Each number is 500 + 25 x the weight over its row's rms, rounded and kept within 0 to 999. Layers, rows and columns count from 0. Numbers have three digits each. The size before them is the row's rms in percent of the matrix's.

# up: layer 7 MLP up, 192x96, rms 0.181, rows 108-176, columns 0-95
# down: layer 7 MLP down (transposed), 192x96, rms 0.185, rows 108-176, columns 0-95
up108 093:506506509499486506463553568459502519512504500525549515478469504501501535501512514530511493503500447514495502476508478498512480497573483486489523515493486469544505563548513508469495495508492469488456508464476511511461504506525502459492449535483484502497524490489462471503486493508476471525
down108 091:517495488475488517507489469508466516470499485465510514501505495504562535541543500550484508493549531558493493552540548509488507456460480525497513508529510504508500508503481504498466522485441529493494508471516499485507506565501505523525523518546528481505495505481521522484492471476466495497
up109 099:525488525468467496488509492473513485475533544521505495469484482528512531529536504501495526453445455485524521496483494487510531530531508489451447483474474491507510534479449484474467458484522507487480473536507523532504522497524492503515495518555501505531529517509474492488494563494488482513
down109 102:485492522507535520479505480500547466483469508480480443466477543480498501501517500499484511510490506542523518500461478514555492512511523474464471479456530538495486508493514466521531520548479477531486531520518502554486506538529533521497517476522555507517527515531490483501474513459518510481
up110 106:481480433512528508496493514503500486531499535485491543470479463444524517552478562505498519513508512532518477508529522514523523492542564507518503517504529459476489530459485477513535477494496494477485478485501526466458544509507515500465506515488522503513481518477501498452510489518475511515
down110 109:441503521524502504494479542548468501458486493496472477458444514508520549506507486496477489502468490495497474460500491495520498511493568486509479484489503505488511502519522495515516502539504498570490511487533502484482484532451494492507489544534455512505496467464466513537471536522479486519
up111 108:525485489566486507475507496454505521503448517522483486440550481438479468489511497472497493508482521480514517512519494506447502502519457494481500510455483458501535517508519479487473500473493549484534532464519535496518522511529493514475494511490452538526484486504480512486494496484463478502
down111 097:469501522448488485459507508520493478472541457466527450529460468510477509495518478510537472462480463533541493475526529490506508494514504521485505490536532519490499488510500535476526500488482514533472458551508484530485490507449508513493514490520454498477515491501461512497561474482488484495
up112 105:519443488490509461513515521540479492513487517477510535462479474498476472516465483492488513501493475520474510529524513520529486527490535458485514480502499465512511432467448468522509521534492531508496488490462522481521498543475495550516520500514499511536475485517546510500483470444515500466
down112 106:456513512453452473452496477458506507479502502481532499488494478463519461466486509472533514510490543475544470491524496495463480484484519477461473504491485505457515487481511483522497491535534528530500484481498500490451530503519545511516488487514501470519544517504473446504527529471513468472
up113 107:531509528491505521482480476535475530512492539545508539484480504498497542511496495444512475497449478476499508520535543485481478490519469545484511446519533484476503478512530512489496472511463475497464470505547526451503482499484469512477512523482544511507514485498476484537535500485511514451
down113 113:487501509454513547535479496479481529487525469519546508551478486533514469483513493486524508513510515512452499458473485516523479505456451478506492471486480469540494488453458502500514500535461486485540539452507487497510467507523479507521505451521483525523495460492488505520513528482497519531
up114 106:496500503470521518493512511527525455470525498487486492489464560508494510544460479499530524510441509530473484492530494491481511500512494498520521466515492520549497540479437471490509540491514545482520485544501524514459469503521488495506547523534503480518505497471475519485468463534515480529
down114 110:477558479487561479484497498546475522505495484457524486517502502502464514496506495490541515511460552506476495467470513478466490512476426525497493503523473502574492500517466480513532499482452516533450481502512533503514494486496499502496481488473510512544496484485483522518501487487472481523
up115 097:522460514511443506504498523517508505495535486515512523517466508515530507490453516502483500529476478502501510519465545498528509516521465515469539446497477451433473550463497492535523529503505502480526498499498496494487503504506505501504552525485527503523543482463519474508469542510489445496
down115 084:496514469526510475506462501515492516500507502526519522495530511462472483513476489499516499463529485494490509466469527516475467475487529518476496478483471522544506503511504485432468491473449494526520546463512458517525535516450524480520495518450499524480566519502488507526494485524508488452
up116 089:492515516508507493493467503493534474513530481524468510547557499522499504487484530523484470450531529515520511514516514525504474487501494504479526508554516448511509521488489547542482502464458491450440522490493475489549487498500474505505493510501479562506475536540482491495482492476475527486
down116 097:508573557498478521513487522483509476482426509508501503508489477495497510459523510523495475514482491501481523515496450527531476461492497497492512498497515545501473484467559449488484473509533503501490488507487500520498513483552518483461498441458490463482522495510484477496465501506532485511
up117 095:504464513493488511500521520495507513471526512501484518497509541497492467495473472521498501509483483500458497531525544559483527493504533539470534478487482506524546539477486471483472489488500472481483530458513503498532541474485463448464489521488561451504517474491501499498521438499505526475
down117 097:487546509519511532500490498455470505525510514483498520476513495498494509484505521460515511490477532516548466526475484487521516506513495475473477505484493503466537514506483466486503528486491472499513541507506518462460534552480487524561511437540476488547503501523502467513430541515502495497
up118 095:469541513536480465498515499489502467516521494482498488507503486509483494474540488500503508501531503471462535479522531510517517509505483517541564549497501498502496519500532453459516507502544512458498535488454516520493491511549472478480468500469508518513503533532558499533541529475455504491
down118 102:531504509517518477516505496495503485510485510488448483559496505505485495472473492490495513508483527484483470464484464509470464496499543503457479501508460480425501495494484489508515523483520472490505508486555514455476466492532482450484504517489518518441486478524471508467470483498570515502
up119 103:490506465506489483465466515505517506469539543486499481474525509541481491514481519485528494501512557486458460498493481519521487460525535491514463531480482471467560497460505471503490487500489473542472501505434518536508528452527498522548501540491503490461512505516519498478496507498521518494
down119 108:475496513522504489505466519474461510455520477535475485530501528523489474529518451532541487518510502521488532486549506469508466506532502460522493512462452438484493542458491488515473511507470464515507506486465516486521501536491496492545525513561484495495508489546490506485498526489475497511
up120 110:489488506486519502532494519499515518506503487537471522505492526432540496518494524502506447529472493466478493530472518448479497550506487515510493512498488500484496475510502553520505453467490462489552515488497445506522535541504508552516496523489460483502467517472483461519475521472489513526
down120 116:506520469504492506536467513484478493541465498510501475479451509501499490472491512516494510502476499533489509518518476496548482492526525465460518525476492493507508511459479509537461486476539482467511498521524521520508526486489444572491507468536508475551533497500523524510440493529498538464
up121 103:489493493489564517497463503479502471480498556540482525499519473493497560521534492499540497523473531510476474519493511461490477464510462504502505490501481486524490477464505514527513501487494519495511545451507508513515515517467540478473495443517523525502481455509510552526494480529464488459
down121 102:490530471457483458504498500525537490504507457494471527527491549463498441477469491487518491470537466518531508487498482546466541487502495483480513514504526476499500542519515495524497466541507522481514466527516476525473506491519477558473496481478470459505486509513502465451532508516485495523
up122 104:463525455484436468518476471553493510469451515482504496491530492503478555520509521454523487466504530529525488506505457537512525529489500485510528490538490475512537506478533479484531509530476502527477475545503548503514486545499486494470495486510484500513494528494479533480544503495496494500
down122 115:485474499483511504508488492486480488592495473523527490495517474498508472484508442557460463523541502490471523481520551476501553482521500495445501485503517514466497502509505508502486491484505495483536510471502479490514545477511482508514485536519504512480507448453531459492521498524510503474
up123 112:452520478513545504509537502489456473510538536498493494494555470517489513548524492486492496526541508482526498496484542515476466505507517507529521489488459517507482510514494456560522484497510458471510520472528478502501504453454548485471470477478496516483508517517511497527497491539450514514
down123 107:505499494486470507533496461498537471510492526508506513498476493528536498536485459509505549514542512504471549508496530502452487481483503499499510473494534537509473519520486508471485497528503456472529499495484493506465477481526513515530522522484571459517464521482469474480483557550474522522
up124 089:459496446478478526521501500486538511500504530471559516454488488469497484528484530497484519491472508468535483537501541518504487500511506502482486496511532502536491492443513495513475518458475516520480513513488492468495513485471560468502490531492518477454501479503514513430502518470525455524
down124 090:519520518494467488477474515476522475469495556499480480521499519518540466486493454498480508518524526525518533501532507445461556486524475514486524502475533508467467488544468503506518486515549506494480476499527488530517519462535468535468486475487460509551515480502520514485540497505514509497
up125 094:478512482488453559518491462533517469535477480503526492515471495491528467488516501513486501475542477521488515536481512512516506545503507471508527505493498511483496480489507555569440492505518530493533497528526505546507545494463488492515533501452488517495490503480457452518497500489507470511
down125 094:515527531509483450488520524469480536481509521501451484525500539503526458496484482477505512534467494483477466471515498446475492473531478479534480504530460477514483513518483463499525537519504520487493477488480498475498472501526530457500496458517488498461424506480513547490496487473521521507
up126 096:536521495484534484563463491476473487501482540498497495501519521517469499530508494486505461490503486500454505488525487493512469497518462513481463506502502482489461489539491509451521477507495496526503442501469545561515470494495529527473545515480531484524512512468484455546525501547498505519
down126 097:505481524505506502464501512517508480457468532490500486553496517460488501468472464492488462512485536480469501554544483552455493524466524499482511501529525566513476508495499488495544546486495498502541483494467509507482491504507524524533504494527499492468461483483518496520464537529493507457
up127 102:531463552506501535457498516481482529538520500524503541493507526492501493510471527471535512504455500529476490521546484498504491528516452502508509451469510497495504506461469514493505570479478536479501492487537479514526470475476504500504457501462463470492474515453488494501533516531512518524
down127 093:504528517511488518516489486503475471529480454459495479557521548515494519526512480499488526508535532493515495478493478445503510503498493509498524543476507519505522470475520532534529458465524481504519463554470481501520539498475478474485499450494508527531535515529502519477487539498472458530
up128 105:512512437520469514509532500458517512468491539482557511470475475433520483538480494492492501516479490507496475498441515579513505481551535515492470477514529486510513514483517483492505490478509504488522499493499505488477534472516517494485460437475489504464493465492513503489504481504505508520
down128 111:516528531509498497548419487526507478504489466503494482525459482479513502487509492517496497516567485509463481520502487497509473526513538496508497509535496484465548519455549481522513503449525489556533502523486466480486484509500525459497514487503483514467495475520525549500488508510517522530
up129 102:493490487529502510476507482448456472514533517458549489461506471547521491522445486470500518489497471506436509470498522516507485522503485475504497514518506509487471518515438507533502491493489523521535523481456449503499493492521493495519441488482521552489505521498504508502495512547477534488
down129 097:509475512507502501504500505527481554430511501517508523453472526530512494459524492488496472477503528484477487451500535473461540519457472493513476506490480515485449498509490544527506500511504528518476516505466463540492509476503475512493495479441500523503526490505472518437532496506532515527
up130 108:499495491508484505511514561471492515517494497558501518474518472495494494495478493511479495471528543461524499548516479542500515464472509496477496518465491453518452505475491475508502505494505480510499467523482553441501511521486572529488523531498513457526486496494492525499499503441509482537
down130 100:493520521493485512522490472500464511503527465471462492499524531506475490500508467551537454519500528502466528452519525493500477546503499501512490506519540492499487469525451523512459480539493542473489515512517547519495500537529480507531457462530548502528477510520491475484504479511552498511
up131 093:486506532514495509510517483466523472481511507509514473515529507509492518473474495485491515525439471508555453509516494506439454554506526517514456468505503502518538515452556496492498516492476469483543485527480474509496540507486510496490489513522505509493463515476506563552492482505488508484
down131 099:529535479512514508532467531499525486473507480504541534512514535502481489498501482450504526492507463486510496441517488476541504544524527512519507472518525495492476485506505503496534473537549546541521507488512500461566500477495506500474469493492479517490493470551514439502516479500497535519
up132 098:534511522494491459519484488491546445472492496495513523523442494518453478526472501514473468542494462507493494500496543497490521518465472470476509525511490457466484516482498468539490503479469535488524537486481529514501502550542504551514541484513510538517481493497521452504497496510504519522
down132 088:440449519530494500475500469509459494536535530502499474478506516474515543522486493502533536478517495478524533452484484526445518459503473506518502450468476512486499497498496496492522475523471472462472477510502480469540522502493509485498497523537515489560497511481471524481473505470510505463
up133 108:479518492477489471501484549517456510496534490491463512498556585492493472484509493541462531487513508527492486486488498512479510510499502533521497511465489472511506483483503468483463493487514474477515493457509482531493513492546519490532450500423521496516487476485516470525523498505543492535
down133 114:517503458521491520515520540473490543497508478484501474493477511430503463498503476514501529551510525494506534494496537473479499494485466493480505503498464519517508516484517474510484537457470512501529502514540497508551504467524514522497526482423543491531462503526466506477503521505523544525
up134 095:427511537519482515483470488475454470502505483522528444505498501448517501522512511455504508483493516520460508499500515510496516509495511529460488503514533513590477512480484531477515529513501495532477497518516504457494535497510502472489506483532444522516473479521483491500503483534466486468
down134 091:515487515516484481518520531484509524472513546466501540523516514510518512471521539461524503470449481499556501491534479485540537510520486535514505487499453472459515512485500496516459522531445500470509517507451489513471471532442500503491489528480541474487517520489493521496522528485505477477
up135 091:505478503483506480534497544486551523449519516531465465468475436529516534508486488507511477455500493517485501485486515495510537488532504499494531553473498480542468497489522509473494486498500494510494453555449475511480524477500488511519482512499489468526508540448519512506522492472545503499
down135 089:493513507493520560513554497483493484509438457545502485520512480460478497490519465474499509524493509566503521462502534514499502474495501541546513491497521505512500489515506503509514494516454465519507476495477486504470525491473484520446573508488474500494486518548457500484513490519530496510
up136 100:517528490478497479509481490527465518501506511469506517512507475548501535543498510501476490504538467476438509461462498520493488455444481510450537504522490478519448504513502453519487489508525499522480511527489513502513529516507537504507488500544498516460490505545519503564486483523511466471
down136 105:531485516516509508534488487487515561492512496477520524502504556504510520477494496510479457504516485477494480528476537470489506507522496517453541494479504536520507466512531479511489502464476586535527488487500485478498492506464517505543527484475492537546516463505495523522508522534476474450
up137 094:464500509531477557486539450505512483460533497494460504534552451511503504530544462505506536498500497500511512509516523472501509504520472486555509524508490494489497497482527482456478515518487505485506488475509555519524480554484520488467518471488501489555525522489501460481485537488478481520
down137 097:485524513489482488504482479472464553497476478499488521492505484500522521526462520461504503564501514514501480494497486541519513439468537438470512497484499534484550527490525494470500477472544516527514538476494492497513510505504501469493448495547515499491509476566513474533494508495497521514
up138 104:453524457553515509473527497470512470493527515488505519491450519490502487497509543473512471463544524522473492509529473527511525518535489460540481467489509496478531481459526487534479505516511496518474508475524512485425505505506547482507523487513555512517493512511521487534513536492482503513
down138 096:518461497519535482520525551542481495490492533531513547487511482471459507508474502510468459541508540499499477493509547499544476516483520466496476537483498478486529530473463472539510519537483477517523498539498495509502478473480481478474534502514493448475451511487533536498508513469502502495
up139 108:497491532513544533491488512532499491509472507512507486481494501484522510472530500449507488501535516517496489506495492511493554472502481496555482495505437511499516511500423445509510505527517507523463500549514493465494528453523465474509462536483504476536508530506488514508482448475458497508
down139 105:541496492514531489525498520483487473520503475504530511482529506445468485542529503521488492498491481509503510468523518494478505549507473512509474474500479553533501555461537472539475473468516537523462518489480473516526485500489513509517501526509488473478543535538526496486453455498512471464
up140 101:480476474475492527562535486467509462512500471504503463504508494504486554491481551511528510528480498503472475528452510538526484473525519497556490498491489507509468518475484495529519490547528507533492500455465479569536498476522497492496487508472489498512513505533545513470483475488507506513
down140 100:527510489462498469488472479542507520463457491481525544480464513473479514536477535490483500524480483527518467483547501496424465519525501492506465537511502476520535540481507516511475530499487472534498522501474496508486532494491495557488534493457482469516532515480527488497479477518498523489
up141 116:558514561506505493502454513500489512501525501494497476493527531497449529513466507506426511459490539469476530474505506501464494535476487475504514467496451527525533501508532469518485507519483473481475470456516501510476506499474524490506518518540512498518529480566523505495522492519500503499
down141 114:531511541558516494500423487503490497518471505525526473500508485521550507502479567542475496515495542484505491520503484482507456498496494518532469496479487482511496483455525477518482525460455497521508522506522504518507491493530474478486490497465528511486461433508548496477484497503498516505
up142 091:497510533502458512474505502476547506494505507495479465501513497514488513468511531468484543497517487492484510488514541476523542498519467531479496482467453503473549489554491515496463500541492486471495538484496504526468487470518506516463524496473506510522467497496519549479463455427503478530
down142 093:518491464482527474493459529500481477492488506468493560511514476468543523537487491502506480455536489513540491516469504474487466510504494437535522508490525484513501476502530498505506465493506463500548462489524532517479460503457503527517456506514514484494513539455494493541530485529470512510
up143 098:480508523463520578490499485484532454500538526500503469457506519496503476476499510502483472490480500480490504460528513474519518529528498511516520470553478514482489513457522555504511498527474525507510502496523515482456499501518464526438488535507539473514520493533501545498522475526536503491
down143 091:524451494482464474515512503561473494492520542494477486484487517458435493517522494503484481506481462482485484496507514501558512522484467497505490505489526502492477515486493495493517515460472534541567520542465502495504455493500478542526514523490483483493484488457471485540512523512458495473
up144 091:545488514474465525485516510521508464514529505458541522474484476485475540468530513517477495457488495510527488550501499483539505473526483507518527521466500509493527536453543475468508517479479489483450496562538476495515510499457494516487552487495532470478518489464487500506519491504496470501
down144 099:465492491487545454475503497529439522515515504493488442487522512510470476461515476536546507535487527494482525480524484465527483544459498524518471488480509515517516538494465515487443528517503471550484501486526486508496449495490523527496461505491496529466491490517499490502479487504497544483
up145 101:500511535423514514511451515543520490483464512477494517476475520499479499502477509543506504548508500524504487508500460482516487530492492512520494550516536473487468527463473508486482485480505463498507499498498502525515502472472473528493519544526488507483477548513499471511485455437456540486
down145 095:522504549508532523453514472481500528518516505494523519512488505506477504491549505492474476465521535490476510522467465483445452486500464518531494497469516504522477486538503478467489543489482434453479470484510509504500485506487526475521514462517521502520498450482479509535512531494470486457
up146 097:522471527509515510466507479505516479495515494465545526486511497516473475496491492508508527500478534486466505505466530530518518554541521504535494508509488478494500505481501487526452477538509466541482484465470487516533517559457507468519527454499465537478507519496524526483463458512486489447
down146 098:512487479502517428535483547538516498527505486505529546473490510499478541480504503531498468550503470488529501532476492477519490503501526492508491491471488522511498481529511541475546551515518520479526500539472479479529479512523516512483485511495444461553462488466505495491525503492495462510
up147 114:481548529506526496493524484518538446522534541470509501534497498534531518512514423512522465472471503491528464490501501532461496503494514477483512552512486474465539470533548522497495506493508483477487463464477522464462510486476511513522513472477472489508522505486504477508498491527530512479
down147 103:483462468451500516510488480513492512474494456488523500545506512514495488466472568482487524505482514467489512523548509494539520491489477485504531489516543466565483540486472482487509521505499535539492503522481482557526534465487481520496490468523459500519479466500509520472536493522482503506
up148 092:501499544511461514508480520484496449512508532469488484531497508476493519497513460481497499482481493528562528498491521482493464509502493501486473463515504459510495496542500553505505470511487533490485515487509565504496495524462493522473529497454449529521554501547516449470532503486490478482
down148 091:527457521509493468501529493514495549516531460506521514464525518520523502521483523531476490498491487490474478484501513547494499496483497502451494512483514511514551448469483465489457526487493488537510486465538468500477464470521507514554449506515529534465496501526495528507508464529493515452
up149 101:525506504513519464489530474484492469518480533499468535483496508475504484481525493479508511518492519477502504493488475508481449484537486459486474500537484495547514476506518492487531510494575508459477524489460454462512527520499484516542461552530503518489470509538523505484509546490516450517
down149 100:508541523508547482535511497505482449513478514462524544507510518481466488473525509502503507548506522476493481527526511494508486528455479492530484477513487493488471544485515493510479540476445517530487517503497524511510449505496512468518466548495494553482513541466516507556480467502481498472
up150 103:521546511531463559482506529510503470469486534527454483524509516485509477488509485462501509526494489530491478500490517530495470517536513504474505463450513472491505527541500536501522488531516507416491528509492522510474485456549463491512491482515494505552503498521506473527495538496508516503
down150 093:465538492501548484521502520503525513516482489485495452462507509532493511495493495538454519478525512479503506480521494510500503512521548528529569559559521497505504495519481475511513542509517506543505528482478469538521516521513505541517533518453509486500473521490485494472481474500545528520
up151 098:501504521529532492459472541526495476488503499457514563458512536510499487481444513475524546473510509538505476524521494482481505557494502504500513499487519532536497508497425487480502486491519515469484497482521491496483502488491477491494489485525511465546472517509438486470487543486479506471
down151 106:514506492515470497503518503504502453475488466523521508508535455484517472488462509502475506491466482519571524505501520514479541484522510493554479469527473508505506554521536488473509509484479505495548466507508518499535450461533510528530491542514496492494523491490523501524528440507475537492
up152 098:500525510507516515446528510518468506524526516547499527472479542487490468493468488522518489505548465521485488488496464500496490511465495498517486484528472502507539507475465463450487459461508469531503505488488475522502475528475535522517468567560516461482482537495496526490507522488499519512
down152 096:554505531512461470525503508509529514478515520511528472514492456513493527474513511512503455469437493497520520513495519517581501512479523534484512543504502520501534488479512510494513518539499484517510486530506469518486507505498490513487498477470466481478489501492586502459475507484552491518
up153 098:498480493489515463449509501515509467557524481515559492500504515512495484533506505476474494488495478466479494509478458490502446512527523512524510529463528515474513509519512560461485531472520495500492487504485506476465500512479549481477530468486478496544517510529481434524544523521491480497
down153 099:516518448515531458517494507493496476519538513524550465520498502494526435491486520476529506510543521452532517479489515467496461477507539466472563489522484506496500528521540537485503528478523481479492521526476469506467487499533524478514518533521495490478530523501490509500491515503472526464
up154 102:504479531501491496472486501478527448529562518444502486490504466502514501524464445469502500450472516522540486544524521549472476488493529507518534482472499512498506499526519483498521482502539515490487521512497499484507484501501447475494521537482458449510457520526502483461531509513498485508
down154 095:513477448498506473464485487479518515478437499528471543504502492495524478476511516504497460523510477496434530526499492516515493449492508507464481560508474529498516500527520478518474499497528479466486499489520467481540507518527480492465476476515511460486564513490500487503473485458498495538
up155 087:496510505504500500541524490495525488488517499522493418518553470498529502504499459497482497463503531512468500533550495477513496498520511503533530507438521496468463461473468496500495467514519505460552516495509527480530482506528451479464476529498498497514512513504481510537458469476501470500
down155 095:519511517529505530458528502499512495499447522507473504510489507491518481529497498494547489498459531524510548489510534504532509504478522544528481487531509537513506525527533477461512448474505503487476477459532500497469525476440542522483468486496476494489465480496522464477523553469502509471
up156 105:477536497474538487517503525485519486485482476494509513486485445512491540548490519481489522484477480529489449448500494549486533500525502512535456488425509485454534478519482511508502473499532515515509528514483461513517479537475494486499494519533499469481520489545517475522498479492520546508
down156 115:538475523474529523499496520521543537522509490547484522500524520512475487509506519519459525507462519526526514517482503475470518502477448489508504480478497494521442492505452516475525485508543565478480534515532539516517502471431486497529505475510509501547480503501544505497509506504494486471
up157 094:490547499482461544489448477521501479509504459495479521466466460486496488510482465483491514466490503521539496482467508537516538517542483527488517498487523489524476479552513486479495512534477466508500515499514453467530461520492503479533497497537487545553534485481503514495496499461501498548
down157 089:509485526505514468486466493535517486449507492532499508515558504516506525500514467505517482509452506491465487463524501487492468545499486493500454531487491525464509518448495530554522494487488511512500532496478480523516538495487462473506459489456518493493450470482505479444529469504475510464
up158 101:513543517533498534482510521459511530468534489482511442518517518493512462477532519480504481504502508496494506457480515470516533513516482547482525473452492484500502437500486517448500522495478461496491508506511544468492462496504491513481465467480511570503470492469472484488498479519535515488
down158 098:498473475478513506522453483500481448507457502495527569490461498527486519556491501511516514505493507498454473507494470531479467484442484500500487469507525530498503554488522491525477496483527511509496492483507466527519527491464524529502515530509508472501530491522540534528451460496461490502
up159 095:513455510478521488511556507523529475497494510478560484516474490503481510510478446493479533534515470506487497523498476465498476449521529498549498523517489508507508512487491447472462458471505548506502471502495503467516547503534504490513485492508520537490473529494505519541503464525500521446
down159 100:536548471478493500483469494487503458497519517460559473469542485501477462465492487533519500495493486485524490477481507486521516505482505510506476497491466488478490513507514495555503480496494457527474499498451504459526488507449471471553485492500551521556478506520533532518543513508506485488
up160 110:546519528490536501468515485507484488505492509506526498498503535515513553541478458471526516498477488532532469453486500465464496466523504479494521497495487512508469525496460474500511485522483500524485463547456504520502528470535465540519504523516509500470446458506483551469537528502507489508
down160 105:528490492497530548507496492512478488489484495490486507556484518464543500513518480505527459531477517489524489470494517524446504517499474493475482471504473507531470493473495541464535520486537497519497477513565498460481478530506517489526550512481557481487499529539488505461477504474495482455
up161 095:508468548499493502498479499519551511524504517510538479484475508492478502508526514462478485504497459545553495487471521511520526500469510483529516475491525485518488535518507496493492456482472494477504510510549527487570443477489484509491483484483530500521520463466481505534512454452471530531
down161 102:494518494540461528563507503463502449478520504509497458521489522495490511505492498501501523536530477513523496510494499468468525551525480458445507507502484479496491458458461501510460533519512507450534489516454501497493532525495525488487511494512477505448478518510543509483483524540530487506
up162 098:498485526478535528493467484484510475517516488525537469510500496495510502484471522463479504458493494524516519444539482500536494523529471512470514499526537504514498485488476522542524546525503550433499458473501488504508499478463531542459547497488439512493494482485481470502513516511477505488
down162 094:491533467491465501509550514505467494468472531515494510465519515485511467506511490528520516520481502505455546518491514461516475487487483523514516497491503506463503521507463503521477514491492432507475482480501489505563451525539480468497464486477502463563480503504463490494539476470485485537
up163 090:495506449489484557506470511487508480510486497533519514506515469503536492490518464446489530501527492505492456477463482466490473508523479513545541514527538501471522485495473462500508525504472502550489455488534550474488529485509524508476491530528490486498519577481533490498493514511493500482
down163 084:501474496583521509490526490531535509504546507458476471510506504482495535559499512468524513502500513486557481500495510524483510509515561491524562488500511500509501506474524552512506477465519517480505509471488486513493509463504479485470489470511513482512458512492461441484515500533506479497
up164 099:477506537490498495531512486511494510494495533441473499486529480437520540499528516500538510492505484493450536462473484495517539494491531492551538505512491467474492483482485522539495496482512524555454479528470516473510516497466537489522479480445474518490506472498519485531473505480519522498
down164 099:497494428511496505511466486510481476532554499526515528529515499526484530543511506533509465517492482488492517495470465526498456490498484501466493511466527481479521510463506505488530475518431477531510548493526555508548500520489467512473510534503509489527451489484492499503511515513509465527
up165 091:491527520529477500491469461534564489525490524488497492474518443476480472496531487470484509467507513481510490488521501519501521484547490494505501534496483470499525458499502508453531493514529476488523537481498463534531540528557470528469547467467499531505467511460498505471498484506516498479
down165 104:534513489455488519498542488516484502543490467508456489540511493529514501496509499494480495533527500548538543499495523539488510538479541517447529501476511510536475501502484513498464519488502444433485456499488525505493552454514488501510501498484497511504538479489481460491478522516472521516
up166 092:455488531538568515514485528497555478518491501493530496509482500549480451489453494500485520481517489500527479516507507518515470504505496519509511531469469487508509449526495508519488506534517475542530455499490512510501476510470483490477447536453497512483547495522494509441491491531483494519
down166 103:511491548496488478488507520448471521482551505475465483503512507518479531521507493491508520503475473495493520518491473508510519535477497472482496473499501536540524515561471516475489528470477474509506537497558528458503509492509561489515513477518509529538466505508477429521516503525494490462
up167 104:517517517500494510481469541496513510507486496485537518493528524461461492476470484495522451486503534489500476501530514464462501507499488532543522546525510481457484478516546550523484511524502521534522502528519513501511477486430507460502533464507501471495512562507518497511495479440505486512
down167 107:547485518463467489498454516506469490524500494505494460434497490503524543533519531530430468524502494510495492510531499498499467510494480492535499515509529504518502498537546513478527495472488488510528531489501452516505515493532526497470492503493483453453481480452497541470481541509496480494
up168 097:502508507537509527498478468521497507498528517543500499480511444474467494469517522527460522493516514488548491509513506462488492466539469499445553506492474493489511517488502507500516483492534524458515508469496533491506437474471485485484480506531531493529484485501520516489537465577489511524
down168 092:489481534507456428497492519481544553487482465486452512475497534514495493450491497516504504472519504565534500488513501498525487544537514467487498530462520498461509466509481478480510523492496489531514524518493471496483506472513473518469530479506511484455482511498517480546519536483492504471
up169 100:522510505484504474517477519478491502449508499502522493471519486520471500511505480514515464520509463478511460472453511506457482539531471502538498540541481489463526501501533476541457538538500524538468482487513519480488474484454475484526516464514490467526503500472523527524475506556518527511
down169 100:513474465541497465485500515493507491521504490504518512517481529506507538538485461506473521464523507502490552488470483524474485458507566495480481524484482452496477502486445473503469469526504516486522525497468499523483492484528520487528460529540494470552525537516466504477520522484541518507
up170 093:518460489506496447528501457510514481495528487515502549477461502509461506496491478533503480496497445496503523532477458542467502476521475489501474473498478452508543517487464515481473515509564500486467465500496474507486506490492519572490495502542473472520490519507497508487520549509516488512
down170 104:547521540489489536525527494478504502436512506518498507535496498515481458469527497526540519509470511553491514476516475528513482533473562457500509464484465466479481505455493496490505482504510523521509472517510490453477474498503494453510494521503524492497547520477464501495462521497530468509
up171 101:458494516481503529504491532507497492476540485486480511511526520496506487509516487482491471499436457510484531502518478525483507475495525517512533518480437485517528492554490495451553533500517519546465534509454546492509486510490490512444506500482528511511503469482458545472496494536494491493
down171 101:552497512495476458510475457510495514497508480502520498504481504506471507474492497497483504534514524538501462481497470488514480494519506454453500529496532434502452483432505481492467488486497473477506490468572523473476478475523489480471513520509470507456507522520528502498476524530532515475
up172 099:469443466504492478466502551544487496489528491476540480429497480479526493482474514492504465529483538491497470499522515502483490493517493497530491518472532504504534460484514526498499480492481505519505525485467538546543473495516491496533507519539509511463524479515510468505497461463443523492
down172 108:500478520434506500515484455508501485481500460482514493504556490528529465477490518474546477574491482476499524478498487523525468509491538477493455520509523532485473513510475548537531462478507494469460465468509492544490502483535479486495515516522526515514497499475504498532496472494500522485
up173 099:497498475504502488456499538508518546497440522498523506518500554500517530465466560473543511511477527492489576534512462475511519515486503507477513481537520480519463497477515489472458489539503489478482481474478485488479518523508519484491453484468513506534484503510507514491504499517514548476
down173 109:473447481514503501518470486548498479510536480477500541529541492508511476510501476496470512486519467471522516502460525491476505519500504490495472505545523473522510515504476519496479513516499505480488497442485512516482483520491524561476528586564513505481525520504504490478531523460472482492
up174 091:490445468505493455502491504518549512488506493489470495502491511529526484543509511504430465492515509479492509515515534494518476506519517558503501517517509472450472484476532531515535462540498495449487508489540485513500522497500497486455487506469522476468464516504467486542520494514550471519
down174 089:525538544488514526473492534470499468519523520513485480504524485528507547481507475482595510461522476523528478480485483488513475507495506482497516477498485496504502512548490496515514518454494515535483469523436533484474461471495498524530501491484477523511514479486519555482517490493485534482
up175 094:521494510462499506497493506461497551487490514492464520494579504440470521526477484480497495531489494478544490474531497520470482500516521468500498474552533436506492504471510457531514505534507495491472516534529517508459483499488496520498508469493497493531538538546511501502495499518532530503
down175 096:511549503524531492498528522512497465454512516500532493502475491486503519483513525497542515497482538500530464519493477502507499501470466459515480459476497476494495501497492525512493450470529487523553533480531525445539494431491526500487514486527488548476496541479450509525500532517480507503
up176 096:511476486474472517509484487479529495497514511496491470500538520467459533533524459503501490474519497466500516504482531472469484467486492459538495488521504516482494507482504510529541502545578521476497512526527513492450505511504492553483510513509517547474490479520527519519537525530499562537
down176 099:506493449493477486473517557513501489479476485546516494494489503538501492487466508510494486541512499472514508474538489480535507532528535460491493502508483505506462527529550500500491478470475542499475496502512504494454559514487535531526464464488512499500521500524477474464513499567517501452